Each number is 200 + 30 x the weight over the matrix's rms, rounded and kept within 0 to 999. Layers, rows and columns count from 0.

# layer 3 attention query, 448x224, rms 0.0745, rows 0-62, columns 112-223
187,176,226,219,184,206,210,209,201,171,223,242,186,189,213,241,159,198,183,202,210,237,213,213,185,196,198,153,200,217,189,225,234,191,192,239,204,228,244,198,213,218,203,222,191,211,189,192,148,189,193,162,202,199,128,245,157,161,176,184,183,176,248,261,230,218,125,210,258,207,240,220,218,166,209,171,210,203,175,198,172,219,163,227,206,218,199,198,190,255,139,189,192,195,233,269,200,165,281,226,191,172,140,171,234,182,254,241,213,197,246,149
188,227,207,163,225,168,245,185,193,173,148,205,160,188,163,167,203,192,204,181,145,147,215,215,242,237,218,207,222,206,240,190,185,202,226,170,267,184,212,215,150,242,199,220,163,186,248,237,237,151,245,182,199,162,224,169,190,259,203,271,281,215,280,130,108,185,149,212,187,156,236,192,197,168,178,249,162,160,231,207,204,221,185,194,221,180,233,194,170,205,196,195,189,216,191,181,184,268,210,235,238,194,219,248,180,203,207,158,175,203,209,201
151,198,236,183,245,222,233,218,190,203,188,223,165,193,203,169,207,228,186,242,206,149,238,268,185,228,157,191,198,216,206,156,238,175,212,241,191,186,216,236,188,225,186,171,187,184,283,164,191,121,204,212,207,165,214,247,190,175,240,181,217,213,186,194,212,185,141,195,167,195,210,213,169,223,204,135,231,176,210,225,184,151,171,182,184,190,184,225,188,186,196,200,254,215,193,216,128,217,190,224,193,249,193,188,232,195,215,175,205,202,243,152
216,231,145,216,221,163,223,184,205,214,227,200,258,220,168,206,170,189,144,192,188,195,194,191,164,203,175,177,208,220,173,263,220,179,249,195,251,195,228,170,240,174,223,244,221,273,212,187,213,165,204,186,193,135,188,203,203,224,191,126,261,212,185,231,137,182,207,212,233,224,92,204,202,212,154,225,154,259,217,287,244,200,165,209,200,169,195,176,166,209,204,161,216,190,210,230,261,178,221,160,181,206,268,196,162,252,184,248,226,238,209,210
179,170,162,200,175,191,140,195,245,214,199,209,215,221,188,195,148,261,227,218,166,249,264,193,265,221,182,164,173,161,158,237,197,250,193,207,263,198,205,180,196,176,204,175,142,210,131,180,219,199,208,190,203,198,208,146,269,194,183,223,188,169,192,223,253,218,208,184,196,195,165,216,197,205,171,182,209,207,153,186,220,245,199,186,166,253,200,249,224,195,198,159,200,182,199,189,207,212,206,252,160,183,241,164,248,168,192,178,205,188,161,189
215,237,198,172,216,159,158,163,219,207,216,204,256,229,214,211,151,185,207,184,202,176,167,170,245,234,192,206,184,183,186,234,193,179,209,191,200,229,201,196,203,199,220,220,181,221,173,193,166,240,226,194,209,264,229,170,180,244,193,232,175,207,161,196,174,177,214,214,194,205,205,184,231,208,174,225,199,241,117,172,196,178,195,149,256,189,201,210,200,217,214,193,171,180,164,194,224,140,230,220,213,193,198,218,187,188,261,190,216,205,213,234
173,235,194,195,217,191,209,225,201,190,162,178,243,215,180,169,223,181,188,244,202,171,193,236,198,171,175,180,175,231,211,213,225,185,209,177,216,214,219,230,182,200,211,167,149,191,229,163,244,185,137,182,211,183,210,173,218,201,225,217,173,218,198,181,205,239,145,228,195,189,170,195,170,182,159,212,241,184,268,226,215,231,184,193,237,184,170,230,187,212,214,145,163,220,237,246,222,235,198,189,203,209,257,240,218,200,113,184,202,217,164,149
229,176,240,205,182,234,189,174,214,197,218,244,189,189,212,238,190,224,192,175,220,238,174,207,183,213,251,221,203,201,185,189,202,204,153,156,200,232,233,185,228,183,240,191,168,163,191,215,159,221,235,224,162,233,175,202,153,190,174,185,204,212,194,195,232,169,212,166,192,200,170,176,209,218,186,216,169,210,125,172,207,164,246,212,175,244,223,210,188,216,183,196,232,210,187,218,218,230,184,222,189,182,203,190,212,166,223,200,214,183,234,237
199,200,201,239,199,200,221,178,182,132,201,176,202,212,254,230,208,184,248,138,167,223,253,224,217,185,167,176,161,198,195,156,154,183,163,153,193,230,196,214,184,227,192,183,188,197,248,193,175,195,209,180,195,231,184,190,237,249,209,183,242,215,219,227,211,201,165,176,171,179,230,247,168,213,175,189,245,197,196,159,195,187,179,194,277,201,202,161,211,198,211,212,247,214,197,205,172,202,222,198,267,191,141,175,182,229,177,214,256,178,213,129
210,173,179,268,163,207,170,175,192,151,185,176,183,222,200,213,175,237,225,183,177,190,220,188,190,224,209,131,161,229,225,185,215,179,241,240,208,189,213,177,191,264,120,225,239,226,202,194,232,196,206,190,186,190,198,246,200,205,241,208,205,236,226,241,193,204,167,200,206,220,218,242,218,245,224,178,227,225,216,261,172,210,192,192,232,193,232,163,237,200,195,190,243,187,228,181,179,203,237,177,246,247,231,204,188,199,204,164,221,206,193,209
189,229,237,166,183,146,174,167,236,203,164,211,205,213,179,185,193,197,207,185,192,180,200,201,165,252,222,219,178,232,212,230,172,263,155,196,216,268,149,180,163,81,173,179,210,219,225,208,244,248,157,212,223,167,187,155,232,164,220,195,233,195,190,182,157,242,182,173,237,160,191,223,208,187,229,222,224,234,245,183,219,187,184,197,237,196,168,179,204,225,174,196,173,196,190,219,181,248,181,226,162,139,247,187,201,266,155,222,200,193,222,170
164,171,219,188,190,207,210,204,169,212,232,185,197,188,191,217,182,233,217,183,156,219,203,214,186,168,232,218,168,177,193,164,187,211,210,231,228,211,193,196,187,207,134,171,218,229,164,191,164,218,230,185,200,156,218,215,238,236,234,218,225,186,199,232,162,219,244,207,167,175,284,268,192,176,259,201,255,202,264,188,221,236,259,192,228,204,191,184,221,238,148,226,202,227,179,203,219,214,211,202,270,188,236,195,232,215,231,141,204,221,238,249
227,261,195,195,169,233,125,163,179,162,180,170,205,218,130,211,186,187,144,190,210,189,187,193,175,233,189,197,168,195,166,190,221,219,222,185,217,161,186,189,199,205,190,215,205,231,253,188,133,183,248,181,259,191,185,227,193,225,189,278,158,198,202,247,201,179,176,218,197,216,199,210,246,160,216,218,208,213,194,199,171,207,179,167,211,190,238,201,192,193,196,214,134,164,194,211,232,166,223,204,231,230,203,209,195,171,204,200,212,234,166,191
204,218,216,178,201,202,200,161,208,224,214,225,224,216,165,206,207,184,161,213,263,188,123,170,183,222,245,220,211,211,143,197,167,221,193,199,177,218,221,209,160,125,273,234,205,187,184,168,197,234,199,240,249,184,156,204,160,191,196,195,221,217,200,171,193,288,215,169,176,212,170,165,198,209,172,208,176,193,181,211,224,164,232,178,205,214,216,213,172,190,172,200,211,180,221,254,234,211,213,226,174,199,213,170,184,187,178,216,155,203,196,165
210,212,177,211,213,208,151,170,220,199,192,191,205,215,170,226,173,182,169,269,168,144,207,213,192,216,179,230,239,176,212,256,218,187,190,207,247,230,222,167,205,213,211,257,135,205,195,202,163,196,197,172,192,227,143,199,183,256,214,162,196,150,146,196,159,240,192,215,211,195,186,143,156,203,190,229,163,203,191,136,211,217,193,209,212,161,196,168,223,187,245,218,168,236,191,194,224,244,197,243,162,240,187,212,206,225,199,220,191,218,209,198
215,167,209,181,194,247,168,220,155,183,169,197,196,189,209,206,201,248,231,243,193,208,222,207,210,232,201,173,214,268,203,222,219,182,193,195,210,186,220,217,129,193,203,224,217,177,180,199,194,158,208,274,164,200,151,233,171,209,258,259,199,179,141,229,221,211,196,206,198,188,204,160,141,204,214,247,205,175,208,191,224,199,182,182,210,269,197,192,216,141,188,172,260,164,190,153,191,187,204,190,213,213,261,200,152,177,189,194,164,198,161,241
234,208,218,240,229,202,215,188,191,185,216,124,173,220,177,165,190,171,196,211,183,227,202,197,204,183,194,161,247,192,176,179,206,170,214,163,179,239,211,237,212,199,194,211,172,167,204,208,205,252,182,196,202,173,184,186,257,219,272,179,261,206,154,227,158,211,205,205,190,193,197,207,189,258,188,233,178,180,156,202,191,179,231,216,226,215,209,192,211,196,232,149,204,215,172,141,200,255,192,217,132,227,161,158,239,158,173,189,170,217,237,220
215,178,172,205,160,203,221,210,212,205,204,208,257,204,211,197,198,201,195,158,233,233,199,170,202,163,235,201,243,122,207,168,244,226,224,187,196,129,235,181,194,118,164,215,227,198,230,201,204,120,228,192,229,169,254,158,231,160,175,209,200,233,207,176,219,161,269,209,196,197,218,169,244,199,193,257,251,256,213,211,214,232,202,223,238,181,172,208,171,147,215,194,249,238,185,164,164,229,209,133,240,177,129,193,212,239,203,191,209,204,177,224
171,198,207,199,180,216,246,187,282,178,234,178,203,198,175,172,173,183,186,193,149,166,228,225,197,161,286,145,180,177,229,201,200,184,209,198,208,196,226,173,188,255,229,230,192,211,242,265,227,175,211,188,228,187,229,194,189,183,246,171,214,223,230,157,194,170,227,175,232,177,203,226,180,181,234,195,211,233,162,231,242,211,214,221,214,191,223,186,222,218,204,173,235,197,209,189,162,250,192,213,190,187,193,188,135,198,217,244,203,178,168,149
124,188,217,183,168,227,193,149,197,182,165,270,210,195,155,227,181,196,161,145,223,175,189,233,174,226,209,205,179,201,192,153,273,238,178,176,176,222,222,173,201,197,207,224,166,190,214,211,204,197,182,116,176,175,226,124,175,183,238,270,251,244,165,192,113,165,207,152,202,236,247,278,205,197,248,211,163,201,203,219,214,186,246,217,134,253,229,250,153,219,146,174,200,195,209,188,224,180,231,178,183,200,205,161,231,172,173,223,173,218,234,163
193,197,177,217,205,197,179,178,184,120,175,200,193,197,206,221,210,195,209,176,131,185,210,212,205,242,211,215,170,202,192,263,188,151,226,200,233,279,279,220,182,245,191,232,114,225,223,189,189,239,188,190,147,199,190,162,189,235,209,177,177,246,156,243,164,159,201,206,238,191,204,219,203,159,158,232,187,201,197,174,197,154,163,182,198,212,159,204,233,184,173,177,224,208,154,176,216,187,174,267,239,172,288,206,225,205,174,210,254,187,278,225
179,156,249,165,176,218,206,202,177,177,219,153,198,242,165,244,156,198,202,172,196,194,123,182,240,200,231,200,191,165,229,155,235,175,198,195,245,203,231,174,164,247,212,224,212,143,149,147,179,191,267,203,261,235,139,277,197,251,195,225,243,195,214,243,173,210,170,196,165,172,271,262,161,172,254,241,208,181,247,203,253,166,246,200,239,214,158,166,147,201,195,230,171,166,246,160,207,200,192,220,263,204,174,194,202,244,189,110,167,235,196,202
271,190,197,238,193,224,220,191,213,209,212,266,202,184,215,214,246,219,237,194,194,203,152,168,179,145,220,304,246,218,231,265,183,165,197,225,152,182,225,219,144,214,190,225,247,187,205,191,196,258,185,269,222,217,190,268,145,185,183,186,198,217,196,149,130,230,189,241,210,192,219,210,243,220,207,207,218,194,175,218,194,121,190,169,215,167,212,185,164,183,216,235,185,230,195,248,202,154,148,158,144,171,220,204,215,212,252,222,152,172,158,156
171,248,224,165,180,189,180,208,187,264,214,200,238,144,186,218,176,197,206,232,246,201,202,229,175,185,191,226,179,174,178,198,185,231,200,190,194,232,191,203,194,199,254,140,198,146,166,170,181,232,153,216,205,246,240,190,166,238,185,215,179,205,199,186,235,194,215,165,197,196,186,220,217,207,198,157,224,160,199,242,153,161,216,171,221,238,214,219,220,210,199,246,196,142,212,217,250,198,179,216,107,133,152,231,207,141,199,199,226,220,175,159
186,162,199,185,203,218,180,177,233,203,176,251,204,237,177,225,185,192,193,183,149,181,189,238,190,213,181,162,204,221,202,220,163,228,197,179,212,196,174,155,222,218,162,196,222,177,198,277,205,167,189,186,165,185,157,180,158,213,224,157,261,231,189,183,196,193,147,214,288,218,219,189,201,211,218,194,224,221,225,255,181,262,215,224,223,201,197,205,234,220,183,168,235,202,191,190,172,160,216,192,256,138,266,215,185,210,197,204,156,222,208,203
198,178,208,224,178,220,155,213,168,179,188,212,243,218,132,164,172,188,230,182,239,179,269,178,232,199,212,172,224,179,204,179,214,191,196,227,208,177,219,186,208,192,220,198,234,169,223,189,184,195,189,187,184,173,188,159,252,230,215,241,202,176,135,200,186,203,122,207,157,154,199,212,170,192,178,216,197,195,239,169,242,182,168,214,174,279,180,215,195,188,163,160,217,194,207,178,196,147,215,215,238,184,197,209,193,191,189,149,213,216,190,226
203,258,189,202,182,182,223,224,224,142,211,207,228,168,202,227,170,145,234,179,195,210,213,224,245,153,255,209,185,162,240,228,196,232,205,210,233,185,209,172,179,196,183,128,151,90,212,251,152,217,171,235,237,239,182,217,200,229,194,139,206,224,191,170,235,178,165,213,199,133,212,175,230,234,179,244,165,214,232,236,161,213,218,209,238,192,182,220,202,217,202,165,233,190,223,174,183,180,207,240,152,183,150,160,250,215,262,195,192,174,137,266
212,201,257,186,138,219,210,192,256,209,159,229,195,201,186,211,222,238,153,233,193,236,205,213,169,167,170,190,163,260,183,261,208,182,147,204,182,221,170,218,189,209,204,203,162,165,199,280,189,140,142,269,168,165,142,157,180,176,217,168,211,199,182,198,193,208,166,158,196,229,156,224,219,181,175,197,202,131,199,141,226,161,211,220,184,191,195,179,250,210,180,230,198,191,227,169,207,213,174,239,206,117,194,172,170,215,206,214,163,247,202,217
258,186,168,209,239,140,197,196,180,182,240,249,210,157,210,177,198,215,178,207,192,284,169,167,210,235,198,161,175,187,118,234,184,159,210,213,184,194,211,223,217,195,197,215,224,253,198,128,209,215,176,267,218,195,224,225,217,147,190,252,178,212,224,225,223,248,176,213,206,237,176,177,233,213,199,189,200,203,180,226,179,156,178,151,151,223,162,201,143,208,205,180,205,180,190,174,213,201,177,150,169,138,193,209,178,174,185,185,181,155,206,222
230,168,205,162,218,202,237,192,233,213,260,235,215,150,184,195,231,177,255,184,206,184,182,203,147,218,177,200,199,177,227,236,234,230,212,211,206,203,227,162,211,217,203,203,215,177,215,207,227,179,141,188,195,177,211,203,201,181,277,190,220,223,248,109,207,141,254,230,236,166,204,195,207,186,183,200,249,213,234,287,208,211,199,208,214,177,207,161,210,211,162,190,239,217,230,216,141,210,202,169,190,163,200,177,233,249,241,224,184,184,213,207
213,240,161,180,229,191,207,175,194,200,216,171,153,217,233,198,184,218,257,241,196,194,220,161,197,231,248,212,212,254,162,186,230,216,164,232,190,152,162,224,154,213,193,189,207,170,212,211,222,210,153,179,197,220,141,149,208,143,207,154,175,180,152,196,209,216,154,193,197,234,144,204,216,184,206,169,151,173,215,153,225,201,180,218,135,204,204,186,213,182,165,183,169,176,236,220,236,233,229,220,166,285,265,211,177,107,212,152,153,183,198,257
186,188,196,237,220,220,171,199,211,153,211,194,186,172,140,212,176,243,195,241,175,172,174,219,157,176,226,188,248,180,206,249,179,187,209,195,189,201,210,221,148,142,202,188,252,231,212,257,165,219,175,217,178,210,147,191,198,172,163,199,181,193,127,218,200,248,208,196,249,234,234,236,177,218,193,218,199,264,215,160,216,157,128,232,116,205,199,164,212,176,183,210,238,159,191,187,221,155,169,207,203,178,248,260,189,172,233,181,161,181,194,223
189,192,218,235,258,241,222,197,170,181,136,188,175,180,199,214,204,188,172,257,135,158,185,218,204,188,237,265,225,194,216,161,186,151,191,176,181,165,178,241,177,189,225,170,149,193,247,183,203,232,232,221,216,184,208,238,191,204,229,165,261,211,170,201,238,197,117,187,180,165,243,183,162,161,196,133,169,215,202,224,186,167,193,178,199,127,217,218,212,210,161,189,215,230,220,185,109,223,157,214,195,152,204,173,222,207,189,226,184,212,280,140
194,214,180,186,197,147,221,153,220,226,223,187,223,221,178,178,249,186,170,195,193,167,211,169,215,218,162,191,200,210,206,194,248,173,196,233,263,223,163,136,201,173,203,244,221,258,215,192,247,184,194,192,239,182,171,193,207,195,206,166,228,198,283,160,90,166,222,203,165,185,194,221,198,183,228,207,212,213,192,213,189,193,198,201,226,246,205,159,201,259,188,210,171,136,186,237,242,232,215,208,186,222,194,182,203,205,168,240,196,213,215,165
215,178,219,187,185,222,216,206,211,206,175,179,199,192,197,140,238,238,212,227,277,199,220,249,206,161,215,202,203,189,211,193,211,140,237,161,150,153,163,188,190,136,184,207,203,203,251,180,203,203,130,230,193,183,231,190,207,187,202,208,192,224,199,166,209,208,201,215,145,165,195,179,157,266,184,203,189,235,243,183,243,137,218,217,179,207,152,211,196,201,196,193,246,188,180,192,190,251,119,178,161,186,204,163,192,253,110,242,188,196,239,195
199,188,214,196,184,229,190,215,197,175,250,199,163,171,215,236,213,213,253,209,194,161,183,281,174,165,214,233,247,208,203,203,179,210,206,223,167,228,172,212,246,190,156,163,201,178,162,227,153,161,236,211,152,224,185,203,181,195,192,212,187,182,157,196,246,191,191,211,213,205,197,213,232,167,180,170,175,233,225,144,146,168,172,175,180,222,208,149,256,195,229,235,282,162,127,152,230,166,161,175,186,131,225,207,161,196,209,240,261,212,242,259
213,185,157,242,164,231,264,225,211,195,150,190,173,185,204,176,151,214,184,230,226,215,261,175,207,214,194,187,160,215,177,172,202,180,210,198,199,208,214,181,187,228,225,194,193,214,276,169,216,212,223,223,217,195,181,216,180,193,214,152,181,175,157,236,225,150,187,238,209,215,172,154,203,164,148,241,177,203,217,189,221,243,200,277,173,168,182,224,195,150,237,202,208,186,157,197,183,231,176,162,214,213,226,146,160,220,172,229,217,203,251,170
219,206,182,209,189,203,163,181,187,179,206,197,228,199,170,247,185,205,199,150,155,213,208,173,170,210,220,192,179,182,197,247,191,258,180,214,241,231,184,186,207,198,204,171,207,216,122,244,141,197,224,182,193,203,169,167,214,226,158,171,207,183,217,209,234,230,170,173,218,218,221,214,190,186,227,197,268,206,160,209,178,247,214,190,219,204,250,180,210,188,213,204,199,232,203,169,224,217,272,260,206,185,159,212,236,220,240,198,212,205,171,259
190,223,177,192,228,163,187,186,207,202,199,211,255,199,190,208,198,165,200,208,174,164,148,140,189,244,199,252,202,225,153,258,199,198,177,166,194,225,201,228,183,168,234,206,182,264,209,206,200,256,217,251,230,198,188,201,220,211,207,203,205,191,191,158,180,284,213,187,211,173,207,176,175,235,198,187,175,281,167,173,234,170,217,153,203,200,155,220,132,235,220,200,193,176,183,203,214,217,185,224,149,190,233,185,168,220,190,260,190,208,246,172
249,171,172,194,179,247,204,211,173,191,138,225,182,182,203,266,208,252,193,195,215,239,175,169,199,168,285,205,186,198,236,199,228,223,146,241,177,202,188,200,244,204,124,147,205,175,233,197,129,157,229,171,187,206,193,202,243,173,218,239,183,157,165,209,208,194,224,172,153,215,245,200,211,181,184,206,167,216,225,154,145,226,187,192,204,195,215,220,228,191,210,171,188,262,179,140,185,228,248,219,228,263,233,206,206,195,231,182,162,177,144,290
153,208,147,176,216,184,153,196,191,211,154,159,222,184,148,179,197,200,216,248,105,143,213,148,175,187,207,194,215,206,224,230,166,152,238,210,243,250,192,182,200,177,212,198,144,207,127,227,200,211,163,199,169,246,192,161,222,212,223,225,243,214,181,176,150,173,178,186,224,164,186,230,163,243,248,213,185,193,156,203,194,173,202,190,235,239,229,171,151,190,201,202,181,245,185,206,220,204,192,217,161,165,207,238,205,202,196,192,174,170,192,211
181,189,240,211,218,237,288,224,209,162,227,176,160,184,240,180,261,218,213,202,195,161,189,240,190,199,179,192,185,228,292,170,271,151,193,186,176,173,239,219,195,234,199,165,203,192,214,192,198,153,159,191,206,180,211,233,199,178,207,197,184,205,256,146,207,200,180,165,185,189,270,183,185,195,187,203,211,188,247,175,215,193,159,227,209,222,206,203,149,219,217,188,243,213,177,215,187,239,152,180,175,226,204,196,195,181,179,243,235,180,207,174
219,213,219,220,183,177,193,179,228,200,225,226,206,214,151,230,139,178,201,193,259,236,199,158,178,188,238,197,222,216,181,222,176,243,237,241,237,253,176,172,196,200,230,207,184,185,205,233,225,208,217,190,210,186,194,161,230,172,190,191,197,219,185,203,258,236,153,177,204,231,230,179,223,179,108,208,213,199,168,210,252,171,185,241,157,185,208,244,280,169,210,176,206,222,193,191,211,185,217,243,182,170,166,159,201,177,183,220,189,208,230,219
192,201,264,186,204,203,248,204,164,272,280,168,230,213,198,165,262,187,157,189,190,206,148,254,174,163,156,299,201,217,179,186,201,173,199,166,125,192,216,253,182,176,206,206,182,177,216,241,261,244,199,227,239,198,212,215,217,172,218,165,234,191,230,195,189,160,190,232,186,234,200,188,232,223,144,179,211,181,212,211,228,139,236,159,176,145,202,210,234,205,226,215,220,173,198,245,172,187,149,195,210,259,245,180,191,190,181,219,222,191,217,133
217,244,181,227,195,185,200,210,190,222,209,217,191,177,217,192,227,174,183,238,207,219,228,188,170,158,241,225,231,222,214,162,191,191,224,210,180,177,207,194,170,224,162,204,158,161,216,226,253,160,171,201,217,225,225,231,246,175,241,180,235,203,219,211,184,194,181,191,160,220,195,186,197,239,179,153,151,169,208,150,201,194,222,209,171,172,154,188,187,192,278,189,213,209,169,217,215,258,199,195,194,234,207,189,203,173,219,271,190,184,198,216
210,255,151,214,160,203,180,179,218,184,157,255,225,231,201,218,198,174,223,211,256,212,225,163,249,212,210,208,180,208,192,244,193,189,233,189,252,236,207,133,216,204,216,193,162,161,188,162,194,193,172,186,175,195,176,204,189,179,172,171,218,218,215,170,203,170,217,185,143,224,203,145,202,235,185,184,214,209,214,154,171,244,221,227,173,216,182,182,181,181,221,209,196,234,158,182,213,220,263,254,201,209,120,159,206,207,243,178,197,229,187,234
238,231,214,257,263,223,168,190,174,218,144,143,193,209,187,225,224,203,227,215,215,218,194,147,205,190,182,211,199,178,232,173,185,212,226,260,190,217,201,245,208,205,194,197,193,227,253,200,194,228,211,198,177,231,232,173,239,223,181,267,182,208,239,245,121,143,214,181,167,207,169,172,260,189,153,171,176,186,157,207,178,213,241,232,205,191,147,235,207,169,206,171,237,192,150,206,222,221,238,130,197,182,160,190,231,159,195,208,212,197,201,203
232,173,204,208,236,162,199,192,199,179,177,205,200,194,234,213,196,226,197,213,173,194,173,206,173,214,147,172,205,204,233,206,226,210,149,180,170,179,113,195,218,252,205,177,201,218,205,264,229,209,212,187,215,187,223,238,215,212,270,159,237,194,244,150,174,224,221,224,178,187,156,215,145,242,218,209,209,223,238,220,158,208,201,233,217,202,244,233,153,248,176,181,171,167,221,237,196,209,217,221,201,227,285,225,187,223,212,218,216,199,200,193
189,229,171,140,209,183,167,250,193,240,200,239,255,197,230,157,220,175,221,188,220,166,204,214,227,239,199,241,223,233,215,209,211,210,213,185,202,215,263,197,214,197,197,199,201,116,178,186,202,245,162,196,217,219,222,193,172,198,213,188,207,214,231,109,237,143,159,208,211,176,210,218,164,234,172,222,170,198,178,238,209,220,232,131,171,202,218,186,163,253,195,166,148,251,246,228,188,199,197,206,124,183,181,194,186,198,197,205,161,189,181,170
181,154,214,215,201,199,209,227,189,253,180,182,220,231,172,187,156,174,162,224,229,207,186,178,199,215,169,133,244,219,183,145,207,143,182,232,249,174,173,197,164,217,203,233,233,216,253,196,211,122,175,172,234,210,215,220,203,190,210,251,183,148,197,237,114,134,180,259,254,199,164,164,276,172,215,217,201,117,229,212,229,154,242,207,209,151,163,226,228,178,161,153,184,158,245,176,149,169,153,222,218,245,233,238,174,218,177,185,171,187,238,221
175,216,240,226,239,205,207,224,203,216,178,202,210,209,175,215,178,162,174,226,212,162,209,151,222,152,231,166,190,169,139,157,240,165,189,239,189,223,173,199,199,197,235,196,169,169,200,130,203,221,219,176,204,211,197,177,249,184,211,179,174,202,243,190,222,222,214,173,153,186,185,197,199,223,213,189,269,192,156,186,203,197,208,196,228,226,188,184,167,181,204,173,241,193,214,249,215,224,217,240,147,156,138,194,173,150,171,209,209,211,163,166
204,159,201,213,220,231,204,210,206,218,242,195,192,149,203,227,141,270,213,267,165,219,244,200,194,179,255,184,188,165,260,196,158,200,174,193,232,245,187,218,189,225,199,217,207,248,241,196,244,265,159,192,198,251,199,246,224,160,222,205,186,206,180,226,155,254,229,261,188,201,226,165,207,198,180,185,190,203,215,161,245,216,209,253,207,201,148,172,205,234,126,206,231,197,246,244,199,195,186,182,173,174,207,219,197,200,207,218,199,148,239,188
230,230,206,200,161,176,176,211,219,245,187,164,203,236,199,167,192,252,175,253,217,174,222,164,189,213,208,186,264,196,206,228,167,229,179,263,192,220,137,229,197,125,237,198,198,276,188,216,247,248,160,220,225,255,171,174,233,224,172,203,166,170,200,229,185,211,238,182,205,264,122,146,229,267,214,140,215,229,206,209,219,224,170,247,175,216,208,197,213,155,247,245,260,212,220,204,178,220,175,192,231,163,174,240,233,167,189,193,220,192,204,232
221,213,222,199,161,244,236,190,250,219,224,222,190,178,190,181,198,217,191,247,217,167,185,237,219,209,185,185,215,195,249,211,184,198,202,156,202,193,204,216,163,260,205,262,198,176,124,228,193,196,145,174,225,179,192,182,201,207,216,223,181,222,245,160,208,170,143,203,208,228,205,181,195,227,191,170,200,170,225,226,253,171,196,194,190,184,206,181,215,200,199,229,168,227,134,217,259,171,229,231,176,203,250,216,203,271,176,241,220,161,196,205
208,190,226,253,219,220,201,150,211,213,242,157,207,209,230,223,174,217,231,176,185,231,181,215,241,190,161,191,128,211,211,162,168,198,275,194,184,206,185,211,187,241,205,189,206,238,169,195,201,163,160,185,168,226,168,213,210,256,206,166,229,260,171,185,202,266,186,187,223,202,166,156,184,247,172,173,173,163,207,237,191,199,186,201,273,196,221,203,207,198,198,124,220,211,188,186,233,191,216,184,183,233,191,216,222,186,207,196,180,165,224,186
205,177,179,244,207,214,193,255,205,199,170,210,167,194,195,152,196,138,245,170,182,205,254,179,207,227,219,193,220,204,206,190,192,172,247,213,211,178,225,179,161,243,184,242,182,202,241,175,255,195,142,206,216,177,249,223,150,157,199,165,189,231,193,177,148,181,251,232,206,173,204,234,264,186,247,226,203,210,161,201,173,166,156,210,227,159,204,197,236,164,191,196,186,204,219,248,150,174,154,184,256,211,233,197,198,205,213,215,192,191,202,144
187,211,232,209,208,226,200,236,202,172,187,187,177,173,224,208,192,157,171,207,233,169,219,188,190,181,190,187,137,181,215,208,202,212,169,174,201,178,188,218,203,251,211,189,157,166,203,217,203,193,165,163,197,217,153,258,165,195,238,151,217,232,214,179,224,160,178,159,187,193,191,196,213,197,195,213,194,166,184,200,172,167,197,202,227,214,215,161,220,203,167,219,169,165,207,149,192,231,228,194,172,176,119,164,212,177,193,198,220,223,176,199
197,161,207,244,233,176,256,169,240,147,188,260,162,202,160,198,237,173,207,167,227,138,185,213,237,182,157,138,140,180,200,263,205,174,203,168,203,217,201,143,145,241,190,213,208,240,178,191,269,202,151,221,187,185,193,207,197,193,133,205,203,227,234,171,213,176,168,205,159,176,197,178,184,178,192,230,183,219,156,265,191,220,263,198,206,215,186,241,141,215,179,158,220,187,210,212,227,196,252,176,207,123,156,176,158,238,170,177,177,207,131,206
209,187,221,188,189,211,200,184,224,223,235,179,226,183,205,171,215,187,167,180,144,225,119,217,161,202,188,230,175,212,227,217,220,228,172,162,199,224,246,164,215,195,245,215,207,194,257,155,233,195,211,191,199,128,167,212,138,156,214,141,211,203,196,198,154,207,231,180,202,212,200,256,165,196,156,123,170,188,205,226,200,250,229,223,279,228,172,197,207,204,221,179,146,208,214,226,155,263,235,200,210,226,253,212,233,218,167,185,159,199,245,172
216,219,184,220,184,126,190,177,186,205,198,230,170,214,210,195,205,231,144,204,216,214,208,176,198,215,204,197,179,179,148,189,146,168,226,186,141,151,181,194,159,189,211,214,219,259,181,209,222,231,194,231,235,227,223,243,171,192,164,165,194,185,221,258,170,266,156,190,129,245,219,184,258,192,172,195,225,216,150,225,196,135,238,155,176,197,198,240,180,250,176,258,178,128,228,196,168,219,208,139,252,211,181,207,150,194,218,209,205,239,204,157
189,155,185,215,239,228,192,197,218,181,221,205,242,169,191,172,204,203,206,187,165,237,251,255,222,194,211,177,208,197,217,208,176,128,213,204,163,179,253,144,216,165,192,143,232,202,242,194,199,148,240,279,198,198,208,193,140,252,215,176,137,180,188,151,190,180,131,200,183,186,223,196,167,199,132,212,150,148,253,212,163,208,237,202,163,203,195,248,204,232,221,155,187,173,215,209,226,264,119,196,157,188,172,236,141,166,224,222,242,183,176,187
214,256,194,241,258,172,197,158,257,226,163,177,252,215,167,228,198,182,192,193,257,210,157,253,261,258,178,206,229,218,187,200,225,226,169,203,193,210,181,146,194,169,172,212,187,188,235,228,197,226,210,183,211,162,210,135,184,241,193,176,202,251,215,127,185,249,171,206,231,209,213,189,258,212,163,253,192,175,193,195,187,226,201,211,223,144,189,222,217,243,193,169,235,227,137,159,175,251,208,216,172,224,207,177,201,130,268,195,257,224,221,205
195,233,182,213,229,207,197,176,171,216,237,195,137,167,229,220,174,165,172,211,216,188,183,248,227,177,223,191,217,215,186,187,143,219,213,190,204,233,223,216,218,219,163,215,156,228,110,211,226,237,198,211,196,193,230,200,180,195,203,210,218,203,228,271,278,229,142,169,207,243,212,193,214,229,204,211,192,172,186,233,164,195,177,216,144,186,193,227,227,210,243,189,190,205,138,200,244,159,208,213,141,213,241,235,247,208,249,203,212,180,180,225